config.toml
intermediate_size = 384
positions = "rope"
rope_fraction = 1.0
init_std_up = 0.0478
learning_rate = 0.00142
lr_mult_o = 0.729
schedule = "wsd"
max_seq_len = 1024
dataset = "wikipedia_en"
Each number is 128 + 32 x the weight over its row's rms, rounded and kept within 0 to 255. Layers, rows and columns count from 0. Numbers have three digits each. The size before them is the row's rms in percent of the matrix's.

# layer 5 MLP down (transposed), 384x192, rms 0.0594, rows 225-249, columns 0-191
092:171134150134132122147084130091077094193070075115168105143150157111109094157103173123123108157178164162076130158087133157119114172143072131135128155125044212124118120157142181195094165125088159075118135145112153161151081185199133141103085130120077098120116117062155125118128075125159092078109121189167096085126121104140147180162145081148157142089150128127124132174125172164129156102123072188140101130178043119126143094106133176128157092114062150134092168102144136158125153077124112128124141110125132118078122094172156113136153163105099087106078135154136119118138135140167078154
101:136173122105125094124094137165097086078122121126120132107177071113171120132170139100196153164135125171112089150173072132180163095099150134088170109142068172088148143129202135126166151140115086143156097118105088204124215087130136105122119124117175160106151076145086134168102131083130131095133109088074179081120166152163069081117064113127084121134125154117113120168145175102054104164141153120094162115102051189127154099062179090099138154093138148149099121128154128166112146159096129144116121111160152084106114104046082128156146126112101140127170167143113104105138140170138148110
120:158112146097066082128169110102099121187140144161164145118185108114155111154122130084144171116138145117085149154160169133112149144066128082046137114142188158060087114071208104164198083176150090110157137147084092125127167113171105096148086122126114112110117160120166081185050202116138110144062152102076058088118145086162122102114126096141129140125144124093200154122158103132075078127137130123131128127123118193111142154137158136064112128084153144146139146084134168115150153109112163167083187129146180131126087165101095105128126104121124141153173146100116158129174123138088131139
094:171145107117071080161121081108049072114155137123141113201135072159177190124105085087117133132119117102175155070098116127121122088213108180127093146096160134167085113133189150147073158136115183161092092097145154150134140112113129150136133160153128148106144115051136158087126112123081168148184120080156157146090142133150207166106100097095155125197098164129181132087170103163105189125135097159100118133138111155110130109175145123138087137180102100099184123123066123096119064087171159134127104163162109099121139180088156145127145120115111076165151095100113110129137146141095147143
097:075177101138116149106107102082071127091204130099130108165160108168134161091138126089154061120139103116160093060141165136145157151121132132172076083151060072121187128137164135107120091108186149127104113100157158166089140164142159130145086158132145135128089165113129148125147079151190172153192105123128125113119133120122133135179090096126101104144124138122097123127111100143139042084105186172151200140133111086155108171185101131103160127138170112121161143192089117114089130150143085120117181135177153054172109185121112159153146167144113121145209092063099105094134115143121088113
086:168174115130127148146139164134122069178066173181157149091111119170136107178155102068081162163142148110097101081121085135138061133129129109200071134148154152106126091142154080095140099087104090103142181156121137139079117169108184173165168133134173093128143151122156116118137114111151129137173076143145167153145113150105194108078160174141188115158092133102130102171143119085162075119153115150130070156121114070099068161144090128115168122147127119069109160166109102127163098164128089109091160160113122150104081165172104130108131131167136062117138099087116048128101085173108119194
091:121134126107081071133148142126121113142146160177123135113137113162117147136112105093118096145143143154100109144073120118148132137105202194128160114111068084138201127094066169139081112142102098165128090091128116169139150192141164145154133113117165140136152141179101102205086110141135097119089159138132142131102162153137097137093134161095092101118140090110141148113116126082102090109112061017160124102111173218117201133139149123016072108117094109144110114075121093160142170164120135151119148068153131151149103119129156102146143126119136112135182112162147094082084072101131100200
088:142122160093158151081113122106126095079173092182101169177100069144152106112151197155139101099101151149125123119165086037139127069192137104128105143150200160157127099113057200089100084110165122168154173132092128152143168090142071131142126123098060099125133154137121140137078159174132155093111115153158134131087106112110076149104131120120084157124110158142141180118133081120145134193105110154134112163123117133160186142031120093144091092130118130138092079118135112137109143167097146150131076065190114144110174111105156104080107173142120119115116170096138095082138118117156099057
093:099162112132129096113113080141189107127119135141080105084157160121127128095141164161162114134114092159086096097111146090181138152075143174086158158101150189049132143147147169108137147116092145176181134147078098128122125090103116095050171128097148203071117121125145135111144088125104127158090187127109151195186121154153088093147103103135152162153149161107193156113096169100129088144094147165110073121186167093137131053114101126156132141159087112137157143083171162166161108098178115149093123169127075187138143134151130144097074124181159148103127147157103120116118183146148205166
097:100145126118090068113161132105169099135151123175208131150115133099116146096116154107128152156116105156146125109130163154180197146109106148047118147080132129155120098073176177183106118121181075127120130122137116094163185125144130105084143106142106086086137137168109165135121152146115154106127136104140143183059144156145152164133090103137115128118140137140145114173151054105155193178187146124071130110104143132166126131045156115144057153178148108121159111177179020077109091118120168129179099139123059156112116154150135176138127133155167092055139121125081122125150158125103169157
103:129123099135130106112053128137078145099097119150131146143127104127154103201167113107088152116083103145129107168100118074127186141142115088075157122136084149114118103173210061085156083158082086155133120106142102124134075128055135128125097100120159149125097165134114087137152131136160168113162094118092147145071106090151154090096103138170144089143120092098108213158140096126076127080098099150123137120156076199079178127171150211078131136081145126130086134073161058128119175143103175133159102073131140131150136066110106151133190091169158138145117107122123178136095097139127157155
112:139119121127111139151074112126120151156153144107110135137168161127109111135085187103177152201064112051116129160067147170166142068143136147106188106112109186127117079146124151101160076093059108196087050084130137121152127071093186138121149123126131127119078103132157145188196138179144134119112105139129129119118177149105125078168083179087098155155213133111150116113117122166060156093131073114138136139155104198091094114123138135167148138123097108128164098136098118153159121140147099166136117105110127130155095134106123158078147099205144093172129135116129186158119150122067095089
103:152139070140189170081159131142156125146189090161158122115078132143128148139161161114099114205145116158116108125135104086031111129153149120174070125127157102122129171129138171115024088164080155111113086112144147147131116109144066135112068153090067103168113088162092120139117083162138105183094133095123150118175140147158104149148170117138135100102148103084101158120151152096091135171142163164115165159097112138185109133181164184144100105146116135095107129111167103124161148096142144180154136112152145117063090117184141097107121113070140146202188124084148084140104140187146179118
092:151098089147144139140131156180118183099140147101161116170067130099133085131104217120189093086159154142138134137118129129118107137166085161149116146123167143128113148128126142142069099130167137152158139128076111125097100090098099189122127145168091127106168086129152151129139121109000083144113230129110130140118111112094159117130200139172116115144048125104154147113171117133178098172161165148125089164196181098107141162127137129150059105142155160141122098106147098106140146129112128132113101147157086112128089138175100090127170126130126133061150156160169127093131170184121171168
117:118165071142137184140124122093119092124140167142151101137105121137150143105104139112154139154157087144109187170131108128099153204092156127127139186171109158187097098154117173140168155136109120056138142111107165121138094204132176183126125102129120109105143106115150182083104096094159130129110193158109101145159119078111131105123179166173138119185091210142139119068086172162225145112154156132169101089178149070158154140152107112100146126117137100144138159176141123098148122095054079101125152218113130117113140162105160093092127102160150106073096069103132197131146141120150117129
104:159134161150180151111117061149163159129130099141206116120130145123123118142137166102158104128127145129146122104135133114128107127162173131098149133182158118125134131142130153081089142125166085130175174141037133143161156126153108137091139080177089167109181063101136144180166097115143175115080138100144076144115134186070104083129084083077147165172173141138066123096109132139134135161118132165149139084136122091163095142106115054165080123053132142107136105181092139147166138091086141170137050184203124047135117077165106142133148154106089162149099094153169117128127163107145179105
099:146099112187177170097135087091159140121145108153164097140137125197168126124100124087094147142131096127146141137097125179107130093128082146137112135119143145128177107100213130129135108185143164074138173125176112132151109114148153135108096073106114127131084147218151138027125091140146094164112145163148119102107094112168177207138115200153125127145146151179080110130064173193158161077172144127160110075079123143177142108080116160122141123120160076101116130152143170107149122103124097093173113141137104064178170185101148061133175100129181106128145105092102136138150100126120102156
078:151103105115075192158112187129177157146115183156100079086080107097100141131145191185124123168155101166187137105099136100111109109117113127066085128148133130182117158121061143097155145089180112114147122148095125048102096094146075148180154077169119113104122090092119138117126133128173081152092098140130139126146097176160146137179165150130111125143142111121040117123122132161181095159181137158134099155132201073092094161198088103169166167088107119101142150104118112104174122131153150085125143155118108145154098159147148090091128171094208131113123102124127149106076095084143168170
102:077172133075113116092115149092139072072193107148075155130140094156168132104108152086124161188085115156123149124090134084164125134099124122187143094198079136076129132123148105112155076156049165187121085064090148184133164136129118089119134114137125124144132177128108087126095164143098090089157106139114132119090170194188133126145100118143084156120111156135122183096146094093057125095121085063070142130129078205121166145153153120127110121083170176133106133088122102184135165109145132161134096165124130135112103151052150126109111112128152117154154151103067137059132125140113109165
089:162088137156129141134178104126167081161057124132141084123074148161131099125093091138079150071110120139093112155195156116099150163131158166146162148074075118148117193129136151127118158150129156171172176125096093134114113114126119080101121165129149170107104104141145135127178116101090087151152123163190148097163144119132122115129167108182113102204140101157134132119106075103156148083139109141151137161169103072134110141100135139139132115123157108115146102183116122085165208112131199123132143158077117178112105110146212127170142120092155121091138073144087127142115115167146255176
096:084107120141092042106106132049139094145150156137161061160110105112114056072125130130114121123075130144119114146171114109124180141118129119086123145140117182062107203126144180149148166098152100158094160114107160136091140101133097136154171172119098084069166132166091125158154099154104127144119152083132095190099102134158104151121101076121106132145162132132147109126068159096066123098140130109079142161086065136174141136084128123156026142143091120109071090119168123074151127088108125153186177134176114166123102092077123130142064112131131127072125099110088135094160145123119182143
096:146140154079144147111051110170127133124149152145107141202141094085167103148118136121139120128098233140181135052082153104160174117235112105177149111124102130134141155135176134097141153117108187109135119122090149124130099095086120133141147175172093078047119152132117131094093114211125106159161126101103088112104106092088140113126174163127115112151109142155110172158135142156078122081149102091104122091143129139112159107094180178140099127094111137182131128105157099161187122076148178175140131142118100059092154191123087164174079136091197097119119112127135111097131118107133141132
102:146176199130110147145196173124145223117069129169156160099112131114160117075115149172111123138131139124119135117131088085102143129196124092142173062142118084160138115142106142095089143098170151141153171151147103156090165110064163110073104101148122179088146114155217133156129109169165087106129120165126119139157168103106177119083153136127118154105143175145121145138136102193204155083134158198165054116120173090130142166112101115155085151149103129108135083140120093142125118155147109160068133118116129157147127142082121105130114139121108058109180111140161070180136153116188080162
084:159173158196150139071084182178113154192180114198070125149151135114136116112171104087148139055144124123127155123135090114114183079099126157141121075060163143118141158123152183161125121162090087107111107120076099168180107133056144128148116095095091150171139178143164084139132123131116142105155115109137138121145157126137133155091130080142114114093102135192192090190160160118133070094139168153118060106165108107138058135109145063132130104093137150095113119123130143144145161109179148145077153123091114160168089136070172166166080108121099160138145123153165139098143132092105191158
107:137107167179133133114123139075134120136138086138112129155171103086154132154178131170189122073125109121152147138131121087184125126144119095207150143109168166205093128139219149107137119134137123076177177139135159153153132155129088125149071137095122113127090117115160185075113139091131145129180109140125084143135159120123105108080122118160139142142156165096119101140166112141092121180089112171117124133146110114116102132115125159125166144129187159081144081124094098109141109177143135168136140162124019089084107129145173157039123172191135104131124084124138140103197135196084231111
# layer 5 MLP gate, 384x192, rms 0.0708, rows 226-249, columns 0-191
103:183139184154140126115165115117125102116076135122127110151142148070085160118137152115086102116110170145132138100141087132164124126151101145186138102136135089154163173161103155077098140103204132192113139118137162110118092155145150049099129181124013110072092089110096134098141076089115112169131127130163159099190081161039172181115126113162133121209093135099124101122111099122161154157151154152104101176159174140114172177109120080149137102186098103158152152139174155115089113148165121119121156184096160125124129204158094118171143139096158116100110141144123145158127104167177121084
110:100153146174152154102187129157189117147145104078097122159143153133082161143125153135127129116104090097132095052145122210095149071233139135153096109126164027181167107173038148132090124074095178156147105134148170076099125138119076094135177140145151123176108092122042193083150101130140142170131112135151137169137127125177105145113109160147180132110142169112084118131077087160134167104156162164081157154141151104095115127119157181152112136149151095129135131142086147126116132171136080138129099098088114138127124112132179128109152113140146126094120115155131153166078173095097129171
093:100157166069139050120165145151044112119110130130085035193133113126136161106131099105133075117100149096193147103122094075152136102139153087158084091128137126112109151146152119150096133134092165169150102070115112178157167099087107142161126134143127148110123132060135204096120076180104104116148138076107119180121127149144138142090128138098145115198154154102130125146171105168120172107128097099106096143069138141049129123105145092127083176171126169140155128130014106111165083111113146130074185121138112124141144154098167155095070135118110120148115131095138082130122152173097086106
093:115156129111133195157134125150077124170197148120112134137115158149148123108135093085095105137133109100118130107166133146113107152160115048139118143163113014167204123175137218103138098044168118093160107154179113101106103206170161113130108150087159135171100137159101147109133116129168081170138139123151169103109085095110159133178145140092177071143140110152120175111092149134147137145108136113129136128077109135125130126100163123097114122109090108154084148103140130131113083171142100081132165116232182094116120127134160145131167033134116124147190068101144141140076128138119126103
093:110111134118129137153167108123145172146099121147116128083091106164161150175217089154090117147140122120166081121160097156101090109129173148140066148138173146183170169122097115149111133105068102135226092189162167126112166057182159151151129129154123130127100102121042140142156108121099170137131165120156136159125115161144079143068153152142126150175130164118076117109122123169074096104185172165102123115105189151123154141121165132149131061169106139088174040151114170128165045123177154136156152180149106175104132149104155156097087098141107084164111153107129109130112102121151132126
096:121138108126124143113133077132096122085143127162129187071251143105182122138077108122118180131162109174119170117111116121100163075096138129155165080152142129141122146162172128133090125076115152111146042073144137144075101101122119117138110071118098173168148111141185097141150161138175139131101119150122116144130137053148131116107119174103076101078161149094163100144150145106136155153167147105130138163118131143146146145158157099071140162086154130140105122050126066125137155150139107084073170120153112179120156078141182198128108097066212062172129133106098148155094151126141101098
085:152114130067111143058133100124152143085161077169102176158151081174136104099113226126140104108121141146101125103140088076129146031163126084155063100142190163125098104108114223093137086118143127149108162131110123191156169100118125148116141099098097059137144129127131152116105135167115154143109115140131149081098131159073104106106166105130101145125094167119128161111153080151129154187074098134163121182112102144138172107087122113127114129095122127094092068107171147121106144134116143158138116087150127153067210125108102120079163159159119153139131156081106119065147098075183133067
099:133079171180159187120113196119106156155166159147144155154082106134114113115107115094071124099154116084125154179145120166089104131185111103128094111122095123128139069128111130136110088140148125068158102124162162131138105144177149150137117137103134201169124185154144114142124131116179162089161127167161159102104109072127163179075157117132130103104138101107096162181096053160129190142187111078161166176134076102190085154119140147101124103099149091098157141194098078063109144138097168091161129078162163121157132123112125072175213144124130087103141090084151136160107107104102125080
099:127138137143150197131111134088135165116141118080122139073125090057158060076117121126135105133179050127094121129190096114067146142091143104105138081146155119128183087099178096195150132149147177108140119127126137127033095101088148162114091160119120101125136109168093100147163123071154110150116161146193078141171146100158088127169156176177108155150084121100136190128085143180111120145134137134150090120147103135116120149155066130164125145121079142121133125063132132147097173170103098110085135145103152116078129168187125115064080089153138111169114088093153144139159171198160103101
096:094175187123100117144208131130130116095150126146117099091087151127113157060097107153133109138128163143073168152147163102112061111144091107184123158095144107155138126071115168201144128096110142140137132112103126125126175136188109153131098134133100128075090141104170125081084172147123140144061132067112157094201108135142115157111155169109113158109164134172147051090128157126175114170131145083150068136115200101179079097095146025121136110177105152110202127187084141146118112107145116119101128155120137173092136177156133110131124085076142110079148155177143087134138160133135131151
109:094156136107125154125160109085115122146112080122160102141096130123188126109132075130079057050179135197157118118137120096099138179146121088164115150120143114106155174119132112164111127171162168082170142149125105125093114178114052081128110156138152179135141174130117130062092150096164127118104132118115130109163097134138114196116183119126163110120023134161118152107136148108184111138135192131129126116110160079189162115130131121111109090126127143120101184165142118109127117126165142051135175176165124105128131162179126093211105118086104178098128090146068058087102079138152171172
107:146111142164149123125083156179124148168138125088141127188070134128093121142161157126104091075103186110174090142120117176117096092116096086118104129075141137104123170134074147137148082138127106127151175174134126097093084093150142149178181149123106135107172151090173149104129145082115124082055134185174155163135097059106126158112118111046104208172111141156109165116134155132157169131193148126100111120094127147103096133099092135131105115095103119111090087147127054041124099107101095072128165106141134085167163133120214131089124169108067085083112146120074143131126137180149135134
094:102189171118130146076119131095136105133161100168151104101086154130160132127142110093141128112155119143113137102122097098134159160125109114161152107110173070141122090131174182140089162117136113077170155102110145182066176144124088083106112098143103119192125134135090151132136142087153120123151089143141183174176151059186106146099097177208112172205163158121118112116172149135100200198160149113071193115127143105116141149120136120175150102109058110147093132157115102119110192186089088128140139060069172102045163115170149123100148138129111137098101088161147122134160142135137089111
115:159065110141143138200126095127097117116142108099155121147097109129117084092155178151159105128127131141123084099117139092127081123147111212114144141124130121112077104133108172157092081160139131148104158086055122111159123142132100167099123135163153164123197116107132135185154130084077145125119160096121088152110122133104197103135137127192114153133142111124124070078075168119126070113053167125165108104217114088095126158143110129101137122116086122137074167186105119155121157094099056186154135131089091173145153140143108034158166110180092157157117182145175173131168120121070098119
099:193074135130119150172123085120112183138090079116120135151117157129126094122133099135157101104145103191137103159120137126156101146127055117140160161159118151129165130147119174095121120104122137104118179197124143175122143087092124169070099089136082075051159074135102077126147085153097162156101149126099144145162075149105105091132109121092117192187181108072128152083169087179183153158148179126147160156135138060118141121103124086148136109068117119087142117178094119109175167084110154104136119174130131099080099139128161120154065111149148101128011108087153110154139122118165162107
097:142107152101117158082155123104138149162126147089107166171120157070098179179139168154189100116068139166097157124126112087175051175110133077138158075111101067112123140138116133131090116073150088142113168143077111099115099146162182121151131136207142117104181103041098134175123133122163162119097132142095155139105156140123121055136205082145073138132081131109136169085147089058107108117127118104154109152166111114059119144166117155116098148145120201128166061105148110110139131181175133156107171128122141102100120110118121177103110147148060106147105136136168073159129089111138127092
081:162117157167120143110095113145129185157125108129090126090096105129102164110153115186110104077178146142135188077155086117203149090131109135100076153110109111166128147096073105164150111139190138097171151126096160118050119047146122123098174112172127115122169111092112135115113127152091136129126101105116094076145137152156150073108090166123168085160153124114076111143165127182172067146180090107108126141131187183091123116192148101122161098104070083116123085091117154027142145129152119131124143166063083133127148121173144153120137121099100103120112084135201094098077108091101133158
100:177135091185126139124108147179173145166088125090150087103129174115120127109144168155159061042154129116118125109136128136076112106115071107146148105093128115185095176117122131132085128078216118080155144135119083103108158125132119098115100176089130100135077121159134168136104135151086146182116092122107121088139126082089143147153097140146139123134111112115129108135145213090147114172168163200165119125120088060121039106119172125152183143170116130146176126085123127079128117141129083082142113096129113125162144156141105167106141168107159106152089124112186116250149178136140127085
097:166066101160076147144152111130127050167126116128144084174104170186129079097103131147106092038104177164128094147121161108126162070151120124128133163067089110124124156147117117165117116091096098154140190108117094167107168085111143129092126109162157104056124100134153066138187111059109123096050136107174136130141141162148139146136124107161110119176122140115138079055110035151124111115115132115080109115148145145139151157123085108132160102128115124125106129161088087114121160098113163142183145196111076176102153113115120123167171144173123099073134125184207168140162094130118147119
102:179179106167139153155120136104196095118166101149155163140116182072160152063081141120107122121158084181105108114183150131114174146160130151109142106087183133086117050057147133137168139103151056141138133126142106095096092103099129115160163185113089118093085124167138088132198161137131089176128171160166127137150154136166112161115134158157083116114075144130181144178145099156110172214155181103121085142108121073151145142127062153138113116150113084101108163159167113117148112138069109084155137099146109157080123101091117122094085080146138146077098109107108094165079169095154144129
096:158103108152105135115175116119093143090085136122157144073161097140112186089126118149168184170104083178100080160158114167089151118138113104139138183189143155159110150135176150155128166132109151089157195152123095206092146175145139079162123106151118113115103092153120130139142099123168126102083145147131080075089127109088140126104119088170124091112083125119191036179078103168153133177167132135134182192172165106038139189161118131118131123167098116136130096084157104138100136174139087082098149070083110133161106072188153090129156153126104165104099109109162112116150149121131140131
102:089121170141182124153138063121140066079155111077148091139100102150135123111085168161104119089093187127114111119160158138117121094108094166135052209109143149157113129128086109145077151124115093171116127115076148104114077086189140180113135118173113117141120140075115146105194146109126088132063128144135123119164148171144149107079113120138090136144119122133048032028101158078134055113095116178125127142174111075138091087090110129126116160137130110101093140189129167140162163097105114162155112185116107112162163131147111121138155145174136146130127121141163197135091105126137178116
084:131089108094156117150165097081189090129144136082140137073059124142082121104117156128119141164087130113097163122137108115119160137156078089155115172187152134101069124109091104082118083085178101153146165152135161139102123106116159075095075136114163100079128100054095150167150146114165163094118115124123115121181117129063077117065147110138113197126119173094115136082129110131156167203120079135149111131136143160119127151128083135138116166191120133139185074098104174097154091134116112091140048117118078171052092138207116143088085140137120140166103141126110108200118109163139131102
103:139120153163117153082129137166103118133161133078109102132112135148185167144168079113156124131141137112131124133130118125174104125138096116183121204143162129179107093092108149120144142136145153119202125174127183141128163145112121142124092121143120144187033086122122142038147092131119141095140133159124128118138158136088101144094156125112151149237135138107096147137157119157154175165123118129182163131122172160088130098105129072131113162123118140127205092084105099204134085167181098174157133157096150139098184175184116108050098201136129098195116086143089104130167146190152115107
# layer 5 MLP up, 384x192, rms 0.0689, rows 226-249, columns 0-191
099:170169158103115070118122141130132106076096142130121132181150130047125134155169155111131147114138161134106112116163046121203156131105144173131158113121116104091172141143140118095126146118163076184117103105113115170115132154145187049128126139078061114078115095125091124155119105123116103144159148103124175064181127160088122128119068122152075124181103106130109111170108150133087124171136144140076117130119120182124177180074165056147123113131171120172083141160139147145094126202158124148079140170154194076125133143101080119177162117108117124105139170152102138112139091197183128060
117:118164149130110096127145114113168101173152121124104165162137155113107137171129165089139154128124071098127079078133088201081185110155155109103093082112183101125145076157078143185143103105073148181144110111139145109099190144128060097134130098132130137183157117138108144091133131140120145145091138117127094128125166104219074111108090106142140123090166134075146143127120076130091132131137141120038164128142137158091157156095185192094095132055145084134106169111123170127120189182112142184073116109133162107118103078104177140150145083096153151087161144115116186155102159106089092182
091:118145144132192136087118153128092133107108075089137070112128173108106089119139192175173154125164114138132154122180137182041053149181093167069216150139133142146113136113100091104171149138123111166084182089165119105102142142110158148111160163123108125210099150119168130127161101122114126126127114171169098177125094101073086169196131111147151183118146159155109092118111146154134136174111158070111122165163124115139147154108127139189127073118073124151116088125156098134160125087113045105084084142111148144106120157164167133101108137140142142132148099165105161145081180186095081107
097:187099200136144071094106132190134142081127151118125110135139138143167101086095147102174154180099148103150064179155072098125166125104103095145144088145193104143143155134129187128108134101147091066139118191099109175138112139112068111182113110070091128137152113119117095124158145156087108116188121135134108102146106189099158176167167065105131108142089118150141179071091128166180098111137088144192116126112150111113151118141174160160144159143106166231127102123096128116088152149178093164164112091098167167104113121151064109108163119093135187144126139103144115091126148117160190111
088:135195171159111120095142182150091099157134136097142113157123161126117067174081108062106144119067144123117155080088123151108108116174085081170104122117096139121099103194112055141115156139127122083100144128135124114085093175077120153117110165120121119123153190159166142119098148149166094154156114191164157173148132134126154137145102171124178086117094165117156142170175110095191112138141104142161076196146086136111081119119052112153157172104135145139094192144112078157175120175135082081067120114118105091121106137176085106171155155170157090114133093111136087154104184141083131186
095:130083113122205197173165067112148152135099098123098174137180124109130121110132119143074167098172115144120156098160085119101127078115129098148134150143161141082085179132135071131129137071132164140137140069131162098123107074105108136081111098131088155151101076087159159097168169122132162183138122121119110154119087102125157165143165148103130145131161151096108073150134138157157152144101211182114153162152102076125066105137107118202154181122169128108145124140102157088168103106123120056137097183140087143107162088172122224142119094113170107166100134108146148147141192154129148059
088:111144128192171123080165135153119085136132134128155120138108123105231136151134094164119112112067168164119167136094093156159100156132111060156117142152140108180082141109093130131140191111191139175174077044110167158100141090150102114127163144131118102023122093149151144122097093103159160101098115118170112140175148136125069161101132162131121205188139098154136119104159085164151169161149151143167155144144142151080129102114137084175109113173067159144146114111085079128076136140146077125141095118145115114091112167127126136084105112131112166164129138141142099126202137194170075111
098:160138151069132158090108164092081141121148167119192106154127136144068123162113134132155115173146135093118114174134181059096118115122164145105122154143075146097163141138157062166114080152108190113097103068097119101192103185053130184101068151174141165171173139129154137148088166146138171155165104137049167138039150084126150126144068159145143090096136081121111137103124129111161118129105102114149141149136101162127145116110142109131194058145152157166116158174131111139099157129096136178133129084145199101160125103135170160188132143129100106166150140141147135116096109120075090078
094:087114128174122140119154126133157137135112107075104084111142172111180098176085105116153151190089128087166152140112123195118159128140151143134105103164137155163203093147135116130118128162103174141148098131053140132114178129136157144072091105152107079202095101084125162145119088136107067141130193184167109131133177131198148129118123152139155199178109190100150173132105125118175139121122151130132104132181169151098110120088148087093194091130112128172165148131135150203071117142127087059069111077105080133069120141123139136105103124181154107184133111159113076168105120138130093109
104:104162150106114084104160113138136107093149127140118109088096125161084102123095144121121144144128157150072121175157189107122098113116097107136156101084123159109131109126144083196151080117063117172112100093134078124122160119172127148178102113135183136085098198125179056132096208143146158136067099053117170124196120126171117132102104124117121121097177093156133078095112166126104115155106092057108079097095165121111098138120157076104132113117170159119182152166136138150140176105101139157099172150147169168104128123114068106151142038090165080077138138145104090130141123152111123214
112:107176095081097115134118088046089133098108092114126102164121141119140105147084077124105095124146125141129126141114142082113179141150178121130131089100137137094163131140186118160136088196101108121110100138152075121130110194111078059148104126129159172134124175136140140122074211125150123109139101095105165118106159180196099150149086155075135128121098091165128174111096129150134098078101136099089139075120118141185156117112156149112121132101141099107106172148134110154142110117179129067109187163169125044160082135116157156200100067089112151082135090130055134085046107124103165134
099:109156131134193156153108097153126176087175165166123105069094159142076129174148143073142116150126150132125102100105157102048068116200125136149131085173098173088117134093131121175117147185146186113091107115124133074139156161185088192092062118147173116217116129121133148167117101146146126180115115114120117137157088112173137143117163137136139180092156137149122117131165167105134069088064106136147142130105141143121126088161183152114102068119111188092064132168110102116117102097100142180096124163189145072091131085139164094157102143157135145137137168131167122057127122158113135090
091:116086110128071119097122113144109115116117065172055157133155104156105140111074114104147176185146110083215132066153145164163144136120134153114105157146168160138160077159102116120120168134076105156154082120134166115132107067148152143142132087118080186162147109096199201111152124129112078156092133126127091125120119134125092086137133144129124135111159166117096153147107156128083147088090112101174095130081146125119143089139133140090142195132155094147144168153135160180141111124168111140147126171130049159114136087134142171114131204183144192126100123078039180204135125157090125087
117:109174096086145210110144073158161116118139123130169100089124111186117103072066122116124125162135079159073126148125128157087128142111094142120202105165113163172101131195140175137116145181094133080115160089111166143121065190142179205058097130177086106146105178112151119132107133060168156109093139120067109086146111106121162100136186136098090134148108115126134087099082144113167143136147127124158178140156145117153135111181072181169131133105153057139136170176140114113112168109088152149121123180144179126120092148124161156158130133123125176068111129092150177183117140108127146132
102:120089161116197121152103070156176129119114147127152138113127147117144141140092127165140073161088193063159099089130178154090112096155171124096101117141144159140133122123099155149077164138162095144153168124071088102149135115186093139072143112193094117133168132140137193170161143101153123105091148096158123129106120176124138058137106085076075145147142166179041083078134187077133127131130129150095132104133122141181107115108096102188083116067132094089114106186114128141133094147066092181176101126163146067127131120154104079104139178129077133151161114185148171152143104125125161115
100:080139148102200163125158154103075202138099157121107152136135145136119151157108120119148111140137132141107125142093137116133084137092091094129034141126103095102156110164168106120126128149123154089164191122127115081176102159169131193154066116175208128140170133113143158153100114141209146173165137135061151123031116110192162126166116124075138134127105143159100141107079089094173149109108129107144158130150078126108106086175068173195137064123114142123171119135153172102109128136159135114119138165123139097166142129096166109192112064113154089173141176102122127155136087092085116103
078:162119138129101159196138191147200145143118181170175069127086121076122117125083134127121150175111097152176119131110148111062093115088160093132114123135145132149136154100139131054154163107106078150123120099156088062119078119130107173159114121076148128095078163114116136102128098128199085155093156154153169139109103179094127188194205181106055168143115081103089146116142082138152139139128165148175095141109150073151090155115086112206077142149143119113158171098143095138119127125143136072151118118155139164125077141140120103141093180119182148140128142132112149173107113092135163189
103:126145106134107100108107141184173101123099149152132119095117139135167137117156185092173096089117156172098108089112062114078107129061100141202175088137103124116092122156160100114128122093141137121145101090134103135135189122115113049125115172115156126145069157177102115152076170172079108157121101104100170066142171107129116126162079089126117107126112094158126125165157182083075109148183104146125118101091038127113059096127207161153157150111188154170124144089143107105148161138162063125148153129132140132172144125093091161105116165109173101155108165063141159183162169149120120091
085:102133154166148141096163105126150161161153147112087080131100075126173126098143111106094155158110043134100082137146125176113148194125085132147132152147145145127104098143092092112121129171156189137129130142145151108105089111100105078146131167143122157107156133122093152105150048178085091139113128158125168124207116118089146136185104156146091112189135129142124188114118120120145166121140105180168157179193059081139097096125136157176066138166118117187204138194160165122136181135125134080111117166059108137118079142138140145105147102123136149197120096094060093165068135114176109140
092:081138192146150122090120145099107140116108114088104118109137127155152155182173114104149150150106126132184117102106128083153095113124112097174148124139122145159159106170119084114121140159065199106131114183074170098127117123103151136134086088161135094173060134153191144134092099127149162151147141172141038161095127096116151162127081164099173168168142132151105161158144134162185126188117105137153140110156139148091175072118110113129105086060134171120177144109087147208078110101108129125117133110087144094091157171133230105092145176106104146127135109187098128108121213133139072145
095:101132118077144056156169154066118130104096201116113202094182192110111152136124076132160165165098141178098138130115125093152123088116171025120111142156153176095151167147191157139146123073135102136142093112133108173125100158121120076185166145090161111042119084155106124108162105182140126096065091145117156097118141082118108087153144085112113087184101112111129131178140143164080113135167103174095095141133157150104120136140172122128149144161130135142175088124158132124138142162139113085108162089171106127117088135139149150158144148089144168186103122085177069102131150123130078076
097:164183135143051122140164158149178174131100127147178193148084184163139081081131132163113146122115165126147125108085143134081138055182120131116210115104146108104148087098135174146114120137164120147106178125119062170085145136102177126066141131148120133094116139166227097179099151147130101125133089110155146097152153137143162088130105145183081169139118145170097133119138137126186155105140195137133115117074170121139122162179067072153108136116160130085120142148133109091155081151145159166077102094073121117123096091125155107167098136101114108100122146137120120215145117077171081129
084:135179135159116097144148163086147143176160118147093121117100125115114100100199174073155152100078111124104162131100092114130174104141117096153150131122182115046081117139132165119146143135120058144072133109084126193132157114110174112110087149064099116125136135111116096135159197155164171110119097111146104103145133118089102095102094062154107158076149152200135099133168141066131164130137103144113048100111107144129090171119148072175098149105143167048125090065094161165157146105174124131028151156101110172122089165099144163127077108121131168142131183153135126148103111105131153126
108:135153154127095163080145088111111111156105130149102072149155118092122118130146177159163131040123134108165175078151139109154178126163148074166120094115133171142094124152109161125112170127100153065145163070120193165135177132096139167132077092152163124119144161097115183143101193123137102139158111093145112147115163123142104141124158144168154171116179159088096114123143103116119132186131109134083113143098127136078086129109148184097111140141167153065079131166154116110167101172146136117137131139126064067108114152154153110058130097216141111139176061093144146074133138178097236116